Weights of a small GPT-style language model, trained from scratch on English Wikipedia.
Size: 19 layers, width 320, 5 heads of 64, vocabulary 8192, 26M parameters.
Architecture: RMSNorm before and after each block, rotary positions, tied embeddings.
Training: a variant of SOAP for these matrices, 6014 steps.
Each number is 128 + 32 x the weight over its row's rms, rounded and kept within 0 to 255. Layers, rows and columns count from 0. The size above them is the row's rms in percent of the matrix's.

# layer 5 MLP up, 1280x320, rms 0.128, rows 0-104, columns 64-127
size [ 97 104 100  94  91 102 105 104 108  99 109 101  90 100 100  98 100 102  94 100  97  98 106  99  99  93 101  99 101 100  97 104 101 102  97 103 101 104 101 102 105 103  99  98 106 101  98  97 104  96  99 102 101 104 101  99  99 101 106 103  99 101 105  99 107 100  99  97 102  97 109 102 103 101 100  99  97  96 100 103 103 104 107  96 105  97 100  91  99 100  99  98 100 101  96 103 100 101  97 100 106  97  99 105 101]
[[118 111 133 171  71 130 155 114 106 201 111 164 151 127 100 118 147 167  91 183 148  99 100 144 128 107 142  88 140 147 145 105 123 141 128 131 151 131 126  64 128 136  86  89 156 119 150 121 140 139  88 139 156  84 126 137  87 135 105 239 119  96  81 139]
 [131 178 120 125  13 131 153 175 126 153 136 153 141  79  86  73 113 128 160 142  89 120 103 129 116 146  59 172 134 152 148  88 111  78 147 117 140 162  98 128  97 177 102 129 129 166 139 115 100 153 102 182  99 149 139 100 100 117  93  94 118 158 187 157]
 [213 118 136 115  95 147 102 147 155  97 114 150 116 174 151  72 148 109 158 164 160 133  71  89 132 126 169 136 188 113 144 131 183 116 159 102 167 123 127 195  67 130 132 110  92  98 110 147  66 121 123 164 163 139 154 137 110 125 155 124 185 106 153 134]
 [153 185 129 154 179 171 135 123 112  82  98 113 145 103  75 155 137  85 164 163 119 139 173 138 119  83  95 100 179  73 153 151 149 146 187  59 153 126 118 126 135 172 126 141 159 107  90 131 110 102  98 146 106 111 120 102 120  38 139 131  95 133 148 150]
 [143 142  80 128 126 118 148 126 114 142 111 178 119  80  22 144 152 118 102 180 100 124 103 172 131 118 118  94 156 114  96  88 106 153 163 129 152  68  76 170 114 161 143 171 128 158 124 126 105 139 127 112  83 130  85 119 129 137 197 115 144 168 133 120]
 [134 143 112  82 151 119 134  41 126 113 153 106 119 115 156 144 201 141 163 180 113 146 218 179 151  94 114 117 130 124 159  92 144 151 194 173 109 143  61  92 140 152  47  97 136 165  93 137 108 164 170 193 100 182 112  99  94 131 183 181 158 171  74 109]
 [144 147 141 166 179 159  97 114 124  99 121 104 111 139 202 140  66 147 121 137 128 165 117 163 125  99 154 154 106 130 168  76 123 160  88 136 160  84 139 159 138 137 116  93 150 146 109 142 134 177 180 132 162 115 111  96 124 143 103 172 124 132 104 111]
 [117 119 124 150 159  85 104  92 165 148 104 142  92 132 104 111 157 109  96 109 120  65 115 175 157 108 185 104 116 174 168 139 121 178 161 116 106 135 119 100 133  83  68 111 132 129 127  60 164  94 216 110 155 175 108 125  95 102  90 165 102 139  68 114]
 [139 112 198 143 129 100  84 137  91 114 148 172 120 139 158 128 105  92 116 138  82 160 112 124 148 138  46 148 107 144 158 148  88 149 106 123 163 185 164 184 111 154 187 134 196 132 132 122 121 186 134 198 127  96 138 134 144  97 154 117 174 121 128 142]
 [ 54 126  73 133 179 158 160 136 147 118  57 153 148 122 127 136 125 116 158 163 110 120 123  73  84 163 143 151 116 131 102 152 149  89 119 126  82 113 193 179 169 143  84 102 120  74 130 124 206 146 125 174 102 144  54 155 115 128  40  97  99 129 141 155]
 [108 152 103 147 176 108 107 138 111  84 118 132 122 133 119  92 128  96 189 130  94 103 136 129 153 152 109  92  88 104 153 129  74 124  85 127 123 177 107 118  85 149 105 104 100 108 127 119 109 174 152 164 134 128 121  88 148  95 170 137 110 198 137 123]
 [129 140  79 129 158 114 134  81 110 160 130 122 140 121 174  97  70 106 128 161 164  87 203 134 134 158 150 139 154 137 102 126 138  77 123 175 111  54  57 148 120 109 160 144 186 144 138 207 127 114 146 114 104 122 136  98 142 136 116  81 134  80 135  66]
 [150 123 149 142 167 130 125 123  91 136 123 179 150 126  40 152 179  97 135 149  99 109 144 102  72  90 143 144 121  94 110 112  76 103 129  96 156 125 110 167 104 115 149 135 138  98 168 124 145 118  83 157  92  88 145 181  87 114 163 134 145 105  67 117]
 [121 159  93 153 159 160 109 113  95 144 136 138 126 137 120 149 135 120 113 153  60 164  96 171 111 105 137 100 175 200  99  78 143 146 170 140  70 152 111 145  85 107 115 180 113  85 134 131 118 120 120 133 126 205 146 108 124 136 135 215 152 127 162 159]
 [163 120  90  76 155 128   4 126 140 128 156 144 128 146  11 141 148 128 136  52 151  75 148 155 126 127 103 128 136 146 104 101  94 118 134  87  99 134 126 149  73 124 166 179 154 144 111 107 102 176 150 128  83 130 100 164 177 115 173 137 123 115 187 129]
 [ 83  99 107  83 114  61  31  99 187  94 133 112 165 110 144 129 117  81 126 154 143  96  98 126 141 120 150 175  80 160 143 136 149  83 169  78 133  70 126 160 120 144 142 140 121  85 161 172 149 145 125  66 135 125 133 130 198 123  83  74 181 128 158 181]
 [166 121  85 103 126 156 132  96 138 131 113 140 132 133 126 148 179 140 166 128 135 116  91  80 126 137 155 112 133 148 160  64 143 132 142 117 135 106 155 133  99 129 175  87 182 113 128  32  56 117  87 122 196  77 163 140 124 125 180  77 176 125 121  96]
 [146 106  90 113 110  79  77 147 120 114 126 147 149 127 160 126 188 112 108  94 156 148 184  96 102 143 148  89 140 160 112 105 126  75 122 117  57  81 111 166 124  95 135  84 163 142 157  91 188 190 133 141 192 145 139 148 155 134 140  77 138 177  71 132]
 [141 104 151 142 134 134 145 126 163 153 116 172 105 169 149 103 136  86 132 200  99 122  90 115 112 190 133  81 101 122  74 111 186 116 119 126 115 126 148 119 124  86 143  98 115 132  97  94 119 152 182 167 171  71  73  94  72 173 124 154 121 152 171 120]
 [112  75  91 173 121 153 145 125 142 145 114 118 107 106 128 161 120  60 156 132 113 169 120 133  77 169 133 130 128 194 124 136 136 191 146 145 100 166 148 119 164 115 162  98 117 163 150 158 148 110 149  82 162  72 142  86 168 171 191 168  88 116 112 127]
 [150 111  87 166 131 117 210 128 125 149 160 235 185 127 159 105  37 113 153  67 151  66 187 113 182 164 115 160 141 160 134 154 165  53 135 137 157 110 148 170 121 123 110 136 111 125 119 140  73 119 163  81  78 190 125 123 130  91 148  82 137 204 173 135]
 [138 157 140 135  86 182 115 180  93 155 124 155 105 158 133 130  39 171  66 127 144 171 130 158 210  77 121 103 133  92 163 160 114 138 107 160 138 164 131  80  83  91 156 135  82 140 147 146 154 139 111 126 150  99  89 145 121  73 123  52  82  82 147 103]
 [132  97 155  99  99 102  77 130 153 154 143 144 190 138 163  90 150 165 138  75 108 173 110 194 108 129 148 173 152 165 154 163 126  96 108 134 203 136 152 150 157 107 162 132 115 110 158 142 161 121 109 114 141 114 142 175 105 133  92 101 123 106 133 103]
 [ 70 180 159 162 124 124 128 167 139 128 156 173 110 141 198 173 123 130  94  90 119 114 102 141 124  90 103 137 104 140 148 106 133  89 153 104  91 140  99 147 132 199 184 175  84 169  65 118  77 154 131 108  93 162 132 145 121 125 215 123 116 153  99 163]
 [146 124 158 136  68 159 113 164 110 144 123  64 125 126 128 168  92 130 151 139 103 135 155 112 142 114 156 142 106 158 129  45 122  58 135 144 140 140 122 167 114 121 164 110 189 152  84 119 123 116 148 172 123 128 141 140 145 180 138  68  90 133 122  94]
 [121 165 211 120 143 149 103  93 167 171 211 153 183 133 145 220 120  77 139 136 128 112  91 109 145 166 204 101 162 159 133 146 140 176 163 132 143 158  89 115 158 146  86  92 162 122  96 140 218 147 133 131 174 148 134 118 122 123 180 147 167 131 132  95]
 [151 142 100 152 126 143 136 126 118  79 117 145 140  85 109 133 115 104  94 119  91 126  85 160 100  88 114 137  90 108 121 116  92  92 174 107 154  85 175 162 168 121  85 111 175 136 124 138 128 181  83 115 101 126  94 100 109 158 117 159 129 137 141 146]
 [146 145 139 132 129  68 101 151 141  79 140 132 136 109  92  87  71 158 111 119 110 139 121 138 159  87  75 216 129  91 146 188  71 192 177 130 118 166 149 124 152  78 157 127 129 116 116  92 154 123 133  78 172 118 194 220 141  88 144 160  98 134 148  91]
 [105 146  91 122 214 171 156 156 180  91 133 143 144 148 120 120  93 131  90 115 131  90 117 109  97 184 121 149 126 114 106 145 108 118 137 142 158 153 174 134 125  95 128 102 115 146 108  82 119 175 111 130 176 184 131 129 134  61 166 170 133  58 122  96]
 [196  85 200  86 152 104 174 135  71 158 161 104 128 165 128  83 135 170 180 125  90 158 152 155 139 104 151 109 122 116  60 142 129  94  77 134 150 110 152 151 130 137 109 140 118 190  99 146 142  98 137 153 143 151 152 118 140 156 165  91 146 115 132 109]
 [100 124  90 107 125 180 114 182  88 153 143 114 184 135 114 161  82 191  91 103 137 186 134 154 103 167 171 123 165 138  96 160  89 157 109 144 125 118 110 147 158  98  79 180 132 154 145 145  86 152  50 163  61  90  82  90 103 100 162 111  82 191 102  80]
 [ 94 122 144 111 183 152 159 150 154 114 100 157 172 131 106 112 109 129 124  76 180 142 121 110 158 119 112 162 124 112 145 201 153 108 164 175 131 137  53 149 147 132 176 111  55 189  44 108 154 161 163 157 134  99 134  84 161 109 144 154 165 117 119 143]
 [107 137 120  41 155 104  98 160  95 193 118 213  40 137 138 136 139 122 123 144 129 110 130 138  79 147 154 123 104 122  93 166 113 107 108  97  83 147 119  83 149 151 102 101 121  82 120  60  63 112 152 111 158  62  90 119 148 118 161 106 136 105 140 170]
 [130 113 126 143  89 142 112 179  74 123 102 127 118 111  74 117 122 194 116  93 135 170 150 157 112 139  94 162 123 128 129 102 126 114  57 132 131  70  68 149 155 131 143 140  68 134 156 169 121 161 131 170  93 164  87  72  90  95 157 137 130 126 102 122]
 [166 132  98  96 141 133 166  90 156 120 153 138 195  90 142 159 134  78  90  95 106 114  57 171 159  80 169 130 137  87 130 119 130  81 159 123 101 169 141 115 194 104 196 147 122 155 122 113  94  40 128 129  78  89 160  97 121  99 126 148 164 127 128 109]
 [ 96 152 137 159 166  91  92  94 142 116 142  98 165 177  70 135 110 145 140 114 108 135  93 123 125 117 219 157 164 114 122 118 124 167 101 206 158 122 125 174  32 105 127 108  94 135 129  87 209  65 165  94 136 188 173 121  59  75 133 155 132  99 121 168]
 [123 114 127 101 141 118 121 100 109 149 107 147 169 134 133 184  70 127 126  69 141 101 171 142 136 163 166  99  96 209 124 122 147 158 133 101 112 110 124 178 120  90 149 168 145 173 100 112  74 114 117  89 197 137 140  46 149  82 185 174 136  79 102 166]
 [ 79 123 128 185  96 106 113 123 145 122 123 152  79 151  48 139  99 125 124 184  38  92 155 125 123  93 159 137 144 115 107 157 158 131 152 157 159 130 170 147 112 147  86 142  81 192  98  74 146 129 114 138 137 133 106  92 131 141 126 177 132 124  81 145]
 [113 148 179 138  89  94 131 112 114 126 150  38 141 106 154  70 164 110  90 138 150  83 115 113 131 172  91 164 104 101  62 181 163 194  86 117 168 135  83 152 158 114 115 144 113 206 104  92 100 185 135 144 160 133  94  90 155 140  71 167  98 231 143 101]
 [187 122 146 107  94 145  70 146  80 145  98 146 163 110 177 122 130 137 182 137 130 126 145 113  60 155  90 124 141 118 136  95 150 104 216 120 124 154 157 125 126  83 183 129  49 133  91 136 114  77  92 155  97 101 151 116  75 141 125 121 121 148 102 127]
 [121 154 131  85 120 132 145 119 166 100  51 165 150 140 182 207 130  91  58  54 160 117  95 145 125 105 169 100  90 203 127 114 124 132  36 143 114  72 145 140  72 148 118  97 134 189 119 146 163 185 109 146 131 140 135  98  70 126 180 130 111  94 107  75]
 [ 47  55 184  93 132 148  99 171 141 108 167 129 150 106 130  99 143 129 137 165 133 162 111 161 176 121 130 102  72  88 103 109 109 149  88 101 113 141 138 135 141 126 145 106 120 119 160 168 171 137 162 138 136  83 117 113 120 160 142  61 198  99 153  70]
 [121 156  78 171 203 148 122 191  94  86 187 103 152  78 113 100 128  63 100  97 130 179 112  64  98  73 106 160 140 163  95 140 125  96 171  87 177 107 138 151 142 139  78 121 128 128 141 106 125 145 187 105 132 152 144 103 164 114  90 107 173 149 164 127]
 [121 213 168 106 152 134 190 206 123 174  98 114 151 114 142 112 108 196 176 119 125  73 118 201  74 155 160  69 174 123  80 131 116 173 157 152 134  99 177 134 105 117  96 111 119  60 161 102 115  79 130 127 114  86 113 157  47 154 157 131 111 117 101 124]
 [185  90 102  98 138 183 132 108 144 114 144 162 111 178 167  79 159 147 146 204 118  97 109 108 144  96 144 137 149 148  91 135 166 120  86 106  99  86 115  96 170 125  96 166 158 113 133 114 146 182  80 119 120 127 109 138 119 168 146  74 186 187  60 134]
 [124 124 150 141 121 121 141 147  99  82 164  87 127 123 138 104 136  76 109  86 156 132 120  48 173 139 139 163 162 134 139 146 165 104 105  45 173  93 166 122 113 122 100 130 122 152 129 110  77  41  61 102  81 105 101 152 146 123 176 148 112 120 124 138]
 [160 112  78 138 137 154 146  90 149 155 104 155 100 134 187 184  87 136  61 155 134  93  78 154 105 107 169 103 154 172 117 118 105  99 103 142 130 144 122 103 167 154 123 128 116 134 147 132 117 141  85 119  73  87 221 118 146 101 103 110 148 133 120 119]
 [144 167  97 138 158 125  86 152 176  90 115 132 144 126 175 164  95 107 111 168 136  95 169  66  77 148 154 143 211 131  89 168 118 212 178 141 138 164 101 113 142 107 147 136 142 136 126 123 128 150 176 149 133  87  82 180 122 103  83  88  48  95 134  90]
 [169 144 136  90 147 154  67 141 179 140 109 199 104 102 138 141  90 124 133  97 156 166 112 155 192 115  78 152 131 163 170 156 120 124 155  82 100 185 163 180 133 122 147 162 130 156 111 170 139 159 104 129 134  82  96 110  75  57 152 206 146 154 140 112]
 [153 144 131 111 141  99 163 133 194 118 117  84 150 105  96 133 110 134  82 160 123 103 111 110 105 159 128 153  66 168 100 153  79 127 133 120 122 121 167 123 170 123 128 105 119 135 202 113 190 119 151 107  79 104 105 186 150  96 148  94  49 170 127 133]
 [ 90 172 114 104 103 124 201 132 139  91  91 161 147 152 164 145 118 105  57  92 142 160  92 109  72  98 132 147 152  96  96 197 136 125 185 152 105 153 143  72  93 108 159 139 116 159  91 103 153  96 144 137 107 118 149 178 117 106 152 123 142 142 169  64]
 [183 114 130 142 173 114 168 105 180  76 154 185 117 155  91 105  47 153 140 139 107 135 112 120 100  72 168 144 137 111  92 138 104 155 116  85 124 127 151 107 124 136 113 142 141 124 101 159 127 172 120 116 136 159 131 101 123  81 108 138 155 148 142 163]
 [142 131 124 147 110 115 167 103  77 119 151  92 109 115 122 188 153  70 162 125 148 128  83 174 151 141  60 222 139  88 162  94 149 132 132  46 106  87 108  76 137 151 139 135 103 133 150 181  71  69 132 127 108 172 110 124  96 135 112  92 104 110  66  87]
 [132 159 157 156 156 109 167 100 112 149  99 111 142 181 140 144 147 109 134 121 152 117 114 152  92 131 131 134  88 129 187 116 126 108 164 121 111 100 166 147 143 109 148  83 124 126  82 113 148 145 160 125 100 149 119  65 144 145 148 123 169 136 135  89]
 [107  87 170 200 132 137 154  87 123  50 109 189 146 133 129 148 131 141 110  65 209  90 120 131 140  79 161 187 117 102 137 122 154  72  73 160 123 187 137 120 116 121 126 114 128 147 151  81 129 121 180 109 175  45  77  99 134 150 133 129 138 130 131 154]
 [114 151 123 108  78 136 146 132 135 149 141 151 188  95 106  81 150 140 131 118 145  91  90 125 103 116 176 151 110 147 135 162 137 168 170 210 173  81 122 174  81 123 109 127 143  93 117 116 152 117  60 125 139 103 132  91 213 151 137 148  76 154 149 163]
 [126 142 147  85  73 188 113 136 170 115 143 126 122 153 100 131 131 205 102  96 139 135 154 127 126 135 153 113 116 155 155 131 193 178 224 118 128 128 116 191 122 104 175 155 175 152 141 131 106 113 142 165 123 120  90 101  78 174 112 146 115 118  28 163]
 [109  60 115 112 149 170 140 155 155 123 124  65 134  99 155 172 105 134 128 112 120 162  83 142 184 116  80 121  77 127 128  93 107 150 102 111 120 120 112 133 186 236 107 120 123 149 139  97 136 110 147 130  86 179 125 109 125 145 153 150 107 106  80 131]
 [159 187 147 151 155 147 187 152 120 133  87 133 129 116 122 138 123  94 142 142 138 123 120 152 142 109  67 118 138  95 105 114 152 158 125 124  81 112  73 101  67  88 111 160 162 113  85 147 156 145 164 151 116  88 114 132 130  70 171 163  75 133 118 100]
 [162 163 130 135  90 133 104 173  77 108 128 167 166 158  43 116 127 158 119 130  94 134 125  98  87 135 126 160 130 111 118 150  57 138 192 135 149 164 132 154  82 177 136 126 123 146  89 139  97 103 153  54 116 156  95 154 104 131 166 138 141 117 140 152]
 [110 156 124 133 137  87 142 149 155 142  89 110 124 125 130 153  85 154 146 105 120  78  90 131 122 125 157 121  85 149 160  83  54 160 138  91 143 113 191 108  99 153 130 197 117 161 110 141 155 144  79 103 107  62 154 181 122 117 194 154 145 100 126 188]
 [121 112 148 123 105 165 198 155  99 174 116 129 115  98 147  49 133 142 105 111 122  81 125  83  90 148 127 108 117 150 106 129 178  93 107 112 156 142 110  85  76 150 159 123 166 151 116 137  76 137 107 177 117 183 152 110 112 186 108 122 122  87 146 130]
 [ 67 153  97 147 126 160 158 148 143 113 148 159 158 133 155 133  99 178 110 126 139  40 147 116 168 130 180  82 127  97 137  98 159 185 148 172 111 121 158 139 104 111 103 192  99  85 145  98 169 135 177 140 150 129 177 143 126  99 115 141 113  94 175 116]
 [115 165 130  89 167 148 146 127 172 110 138 127 159 201 134 123  92 109 148 132  97 200 164 102 118 149 140 206 158 136  31 222  97 169 120  62 177 121 127  85  80 133 118 178 159 195  86 187 120 117 145 151 152 144 179 157  70 133 168 196 120 147  97 162]
 [158 111 136 127 121 122 159 145 122 170 100 135 184 132 135 168 111 151 144 133 102 127 164 120 144 121 123 143 132 140 142  95  92 176 160 151 103 135 118 142 114  90 116 165  99 170 140 101 123 156 138 122  76 130  88 134 105 108 172  90 130  92 117  69]
 [178 192 145  72 163 123 101 123 166 152 102 153 121 149  96 119 155 108 155 171 102 121 106 174 129 171 141 125 103 140  94 147 157 132 111 141  93 124 157 120 118 113 136 121 134 114  59  85 148 166  63  98 105 146 108 120 136 102 132 197  78 113 125  39]
 [130 176 130  50 136 163 115  99  75 103 134 120 170 143  83  88 116 173 116 167 140 116 162 168 111  84 127 129 137 166 141  98 104 118 118 138 106 147 113  75 126 123 138 139 147  79  93 107 158 122  99 146 196  94  87 174  84 134  70 127 111 145 144 139]
 [179 100 103 112 131 134 190  66 121 133  89 134 126 144 178 167 146 116 154  87 133 111 108 114 113 120  98 147 130 122 142  63 122 119 127 175 136 100 183 103  83 175 106 129 137 138 140 158  93 121 145 141 110 118 119 146 195 100 133 131 114  40 160 110]
 [119 140 131 149 103  91  97 107 119 119  76 176 174  96 126 113 155 142 107 141 132 138 120  95  96 115 164 204 181 105  83 133 139 109 136 117 119 119 119 129  79 134 174 127 144 103 165 146  98  71 112 171 132 105 107 164  91  81  68 111 152 113 128  73]
 [156 151 136 123 153 135 155 109  99 158 103 211 148 165 167 163 103 143 126 151  86  47 147 120 103 128 124 143 100 129 124  71  71 149 148 155 125 126 137 137 145 159 102 146 149 116 176 162 103 174  95 107 137 129 117 154 151 167  93 187  92 104  78 147]
 [116 149 122 163  72 107 128 100 105 164 142 166 157 128 140 156  78 108 134  93  62 144 110 147 140 113 118 126 160 142 186 129 104  95 171  88  85  87 157 121 128 119 131  93 145  97 170  76 111 170 161 136 149 118 175 142 143  85 127  83 133 124 126 142]
 [134 128 113 123 120 121 129 125 186  78 133  98 132 181 126 123 193 116  77 142 101 133 119 149 146 133 162 116 142  93  98  96 155 140 153 153 142 172 108 109 156  84 156 131 151 133 165 152 140 150  75 144 110 152 157  93 161 159  85  47  75 161 163 122]
 [116 109 123  31  86  84  92 162 151 112 128  71 157 118 148 121 135 120 124  78 145 128 106  70 116 128 116  62 126 134 111 128 148 110 108 153 211 114 152 147 129 160  83 108 103 167 164 100 123 133 166 148 122 133 136 120 196 192 175 101 104 128 118 142]
 [113 140 106 156 123 190 128 123 128 117 143 115 155 162 168 125 160 158 157 164 107  66 132 147 105 160 143 164 130 135  78 202  97 107 204  88 147 117 137 107 130  78 106  66 141 140 144 151 106 110 116 120 155  81 128 146 122 160 148 162 146 128  91 131]
 [ 98 138 156  72 158 182 133 139 109 141 163 143 153 179  97 155 150 123 150 108 148 117 141 118 102  93 101 129 183 112 135 111 145 145  77 140 132 119 103 110 103 148 157 186  87 116  78 160 116 158 137 139 113 186 105 141 119  42 176 133 103 100 102 129]
 [135 120 120 125 166 138 122  97 126  83 122 194 155 210 162 150 119 117 109 148 110  41 116  61  66 127 195 175 115 180 182 105 147 176  86 102 104 106  66 136  71 159 103  89 147 174  66 166 171 153 162 126 140 129 151 113 142 111 174 134 136 149 110 153]
 [162 131 107  78 109 116 133 117 185  97 122 136 114 124 173 150 128 172 129 117 112  98  57 152  83 151 163 148  82 130  90  77 127 186 164 147 139  74 140 159 112  84 144 121  93 146 108 174 101 137 124 148 120 112 171 126 125 116 121 135 143  64 161 201]
 [108 102 134 131 158  93  89 195 175 112 129 116 113 119 167 104 110  60 122 124 164 174  89 117  72  83 121 133 135 142 148 161 107 113 152 133 146  47 185 122 146 134  80 109 132 145  90 133 116  68 136 143 143  82 134 128 144 115 125 154 139  87 172  35]
 [139 147 115 119  88  94 100  96 121 131 135 150 200 236 103  58 168 157 116 133 145 151 124 152 187 100 138 101 136 182 132 103 118 103  71 143 185 146 115 106  94 177 109 137 121 142 134 109 139 123 130 114 135 221 168 147 178  72 148 165 128 109 135 126]
 [119 123 120 105  87 133 126 127 116 147 136 169 128  93 169 133 134 122 107 134  80 170 116 138 109  80 121  88 156 125 156 143 190 144 190 156 139 157 105 177 131  82 124 165 100 105  85 154 175 205  99  92 142 153  84 184 153 144 127 163 104 107 138 120]
 [140 124 134 116 116 106 143 181 134  63 137  98 147  92 136 165 155 102  68 160 120 150 152 165  25 134 130 151 128 143 144 157 132 144 112 110 183 137 145 184 148 155 165 122 132 116 132 114 132 114  84 126 171  64 140 103 137 178 105 139 140  78 132 150]
 [126  94  81 169 112 126 111 114 122 157 145 135 111 144 140 138 129 146 122 171 146 171 121 118 216  71 140  89 123 128 132 146 136 149 150 130 126 145 145 153 140 137 128  88 190 142  49 170 176 146 151 123  96  91 177 102  36 103 110  98 115 131 115 151]
 [156 179 173  98 136 172  99 191 115  76 192 122 163 154 148 138 111 112 111  78 110 126 131 187 158 116 142 173 162 138  77  92 142  96  87  82 116 113 125 128  80 124 104 146 112 157 139  81 153 147 145 150 142 122  92  94 111 111 144 133 113 177 135 132]
 [117  72 115 116 127 124  94 196 102 150 136 113 166 184 177 149 158 139 126 137  78 176 121 131 138 144  90 131 101 191 148  43 102 150 166 142  68 108 181 140 131 135 152 111 131  79 142 192 197 100 119 174  89 134 138 108 139 155  92 111 149 131 137 105]
 [ 95 113 150 171  92 145 115 146  78 177 145  67  96 134 138 129  94 145  93 173 128 160  79 128 136 129 115 143  75 136 171 114 142 176  98 107 105 159 165 148 217 140 120  71 129  87 110 114 156 199 139 187 132 160 121  99  97 172 133 166  98 181 116 109]
 [129 140 133 157 166 149 121 171 118 147  41 147 117  85 179 139 160 108  46  96 159 107 131 107 141 176  89  96 130 111 203  71  74 174 139 121 122 121  81 135  92  88 110  96 119 158 154 168 117 172  98 173 141  97 132 110  77 134  97 123 171 140 116 107]
 [117 120 134  85  83 121 124 119  97  75  96 169 125 137 175 148 153 143 131  93 142 191 195 113 133 131 161 134 155 174 132 144 194 148 178 144 113  93  70 194 157 146 114 159 123 114 141 152  93 136  87  89 142  91 149 130 165 184 109 173 108 168 125 141]
 [150 141 167 123 135  90 129  91  89 170 127 136 121 102 160 158 181 164 104 127 152 206 139 188 131 142 127 159 170 135  62 119 172 145 179  96 146 115 129 133  78 121 176 123 100 226 187  83 167 117 141 118 113 139 140 123 162  86  86  94 139 218 133 111]
 [112  55 120 150  96 214 119  87 132 105 117 114 118 140 182 118 117 132 148 134 128 102  38 106 136 161 147 125 150 147 149  75  99 153  62 142 117 150 113 119 112 116 114 167 165 120  73 121 172 169  44 122 105 125  99 165 171  62 178 117  63  97  77  41]
 [197 120 144  97  79 158  47 210 162 151 124  71 120 142  91 119 154  76 127  64 113 149 120 136 166 143 113 116 149  71 191  87  98 159 129 153  83  97 228 131 134  98 101 166 175 147 177  96 133 167 138 136 167  94 126 136 109  88 129  97 119 147 151 137]
 [143 165 154 181 148 106 156 165 120  59 144 113 173 146  13  71 114 155 128 163  81 122 135 128 124  62 199 196 149  98  65 145 144 112 140 130 142  60 119 124  98 133 137 198  73 151 118 157 100  83 147 166 170 176 135 140 174 155 158 133 139 191 159  82]
 [122  53 141  97 112 106 176 131 157  80 146 169 152 145 193 144 132 125  73  95 129 154 102 134 112 132 152 169 105 106 118 128 130 136 151 124  98 140 111 113  37 110  96  96 130 113 105  96  91 143 133 161 172  80 110 142 115 132  91 112 119 162 108 139]
 [ 97 127 151 115  76 120  98 106  28 157 173 130 133 166 125 131  85 158 122 127 160 128 114 118 162 101  86 184 107 104  81  97 135 161 117 121 120 107  79  59  94 128 152 131 106 122 122 167 104 146 119 162 120 135  63 150 103 122 118 123  76 157  82 123]
 [134  86 119 163 137 145  58 145 118  65 109 130 120 145 224 172 128 144 130 126 160  92 115 175 121 118 144 104  78 173 153 151 128  97 127  66 147  89 207 128 114 158 151 138 129 140 117 158 138 186 165 138 103 132 141  86 144 154 116  54 133 172 191 129]
 [136 135 148  51 166 117 144 154 151 129  92 135 207 108 148 136 151 182 137 117 124 105 122 112 105 137 153 167 155 108 141 121 126 129 111 100  84 154  97  81 122 105 153 113 163 113 129 141 147 178  97 157 128 169  93 108 161 161 132 173 112 203 120  68]
 [ 75 170 143 130 171 120 103  37 128 114 186 160 135 173 145 116 104 176 121 165  94 181 176 126 168 122 164 162 138 123 154 150 136 140 112 151 141 144 147 166  92 115 139 135  84 200 115 120  66  72 122  92 133 160 113 166 171 145 141 186 126 109  84 101]
 [156 100 103 105 135 125 178 122 179  96 160 136 121 108 167  74 111 119 174 113 179 184 116 131  97 190 117 123 151  87 136 144 163 151 186 107 129 140 142 121 173 111 114 130 131 150 125 189 161  54 133 104 103 182 125 192 125 129 131 173 173 116 149 106]
 [175 202 107 151 119 112 130 103  69 118 118 184  97  95  85 122  91 149 100 153  49 140 177 129 145 104 160 112 123 153 103  89 146  90  87  95 126 105 168 163 131 150 158  84 148 145 190  54 127 104 167 118 193 138 106 127 162 150  81 144 118 172  75 125]
 [130 161 104 108  75 148 126 144 126 116 108 190 188 164 147 105 114 106 144 138  92 134 136 125  44 205  81 176 111  81 145 115 126 119 171  84 176 163 113  94 151 165 128 151 107 100 122 141 108 105  71  20 139 114 147  71 155 146 146 156  83 110 153 132]
 [102 162 117  51 178 154 112 122  98 178 156 136 136 155  44  85 163 146 119 159  85 170 103 118 101  95 161 148 132 144 106 178 120 158  97 151  61 109 150 138  90 138  98 134 172 159 164  52 174  85 159 150 159 167  90 163  92 124 107 192 103  92 124 127]
 [120 121 174 125 145 152  94 163 112 133 131 163 147 113 113 127 113 183 166 134  89 135 139 119  90 174 106  86 142 173 129 155 150 110  86 149 137  70 165  94 131 138  70 166 107 171 129 143 132 100  97 123 137 164 159 136 151 159 145 201  96 101 109 136]
 [112 130  89  91 121 111 106 154 112 110  96  79 138 129 124 127  92 103 161 152 114 122  65  95 118  83  71 132 114 106  77 144 152  94 136 130 131 130  97 122 104 131  32 124  86 161  95 115 101 148 143 148 104 134 126  92 109 133  77 148 159 145 116 150]
 [199 106 118 162 124 146 137 142 141 118 121 115 151 148  99 112  99  94 194 111 110 193 178 100 137 115 176  77 109 119  97 140 114 103 123 168 127 188 117  85 141 129 136 137  85  77 164  99 149 143 120 156 124 116 136 111 179 112 182 142 129  87  76 102]
 [172 105 142 129  72 120 129 122 116  89 116 162 173 175 137  79 171 134 122 112 129  84 166 129 132 105 105 139 192 196 106 135 173  98 102 175  93  50 151 122 143 106  90 119 138  74 139 146 178 112 140 126 121 111  85  54 161 107 150 134 118 121 153 108]
 [ 88 176 156 163 131 170  65 109 109 193  92 129 104 110 151  90 151 116 121 132 137 152 131 115  70 180  92 116 141 141  83 120 128 124 149 125 103 160 131 139 160 217 121 110  73 131 114 158 154 132 152 101 133 160 148 145 115 153  86  97 113 143 101 182]]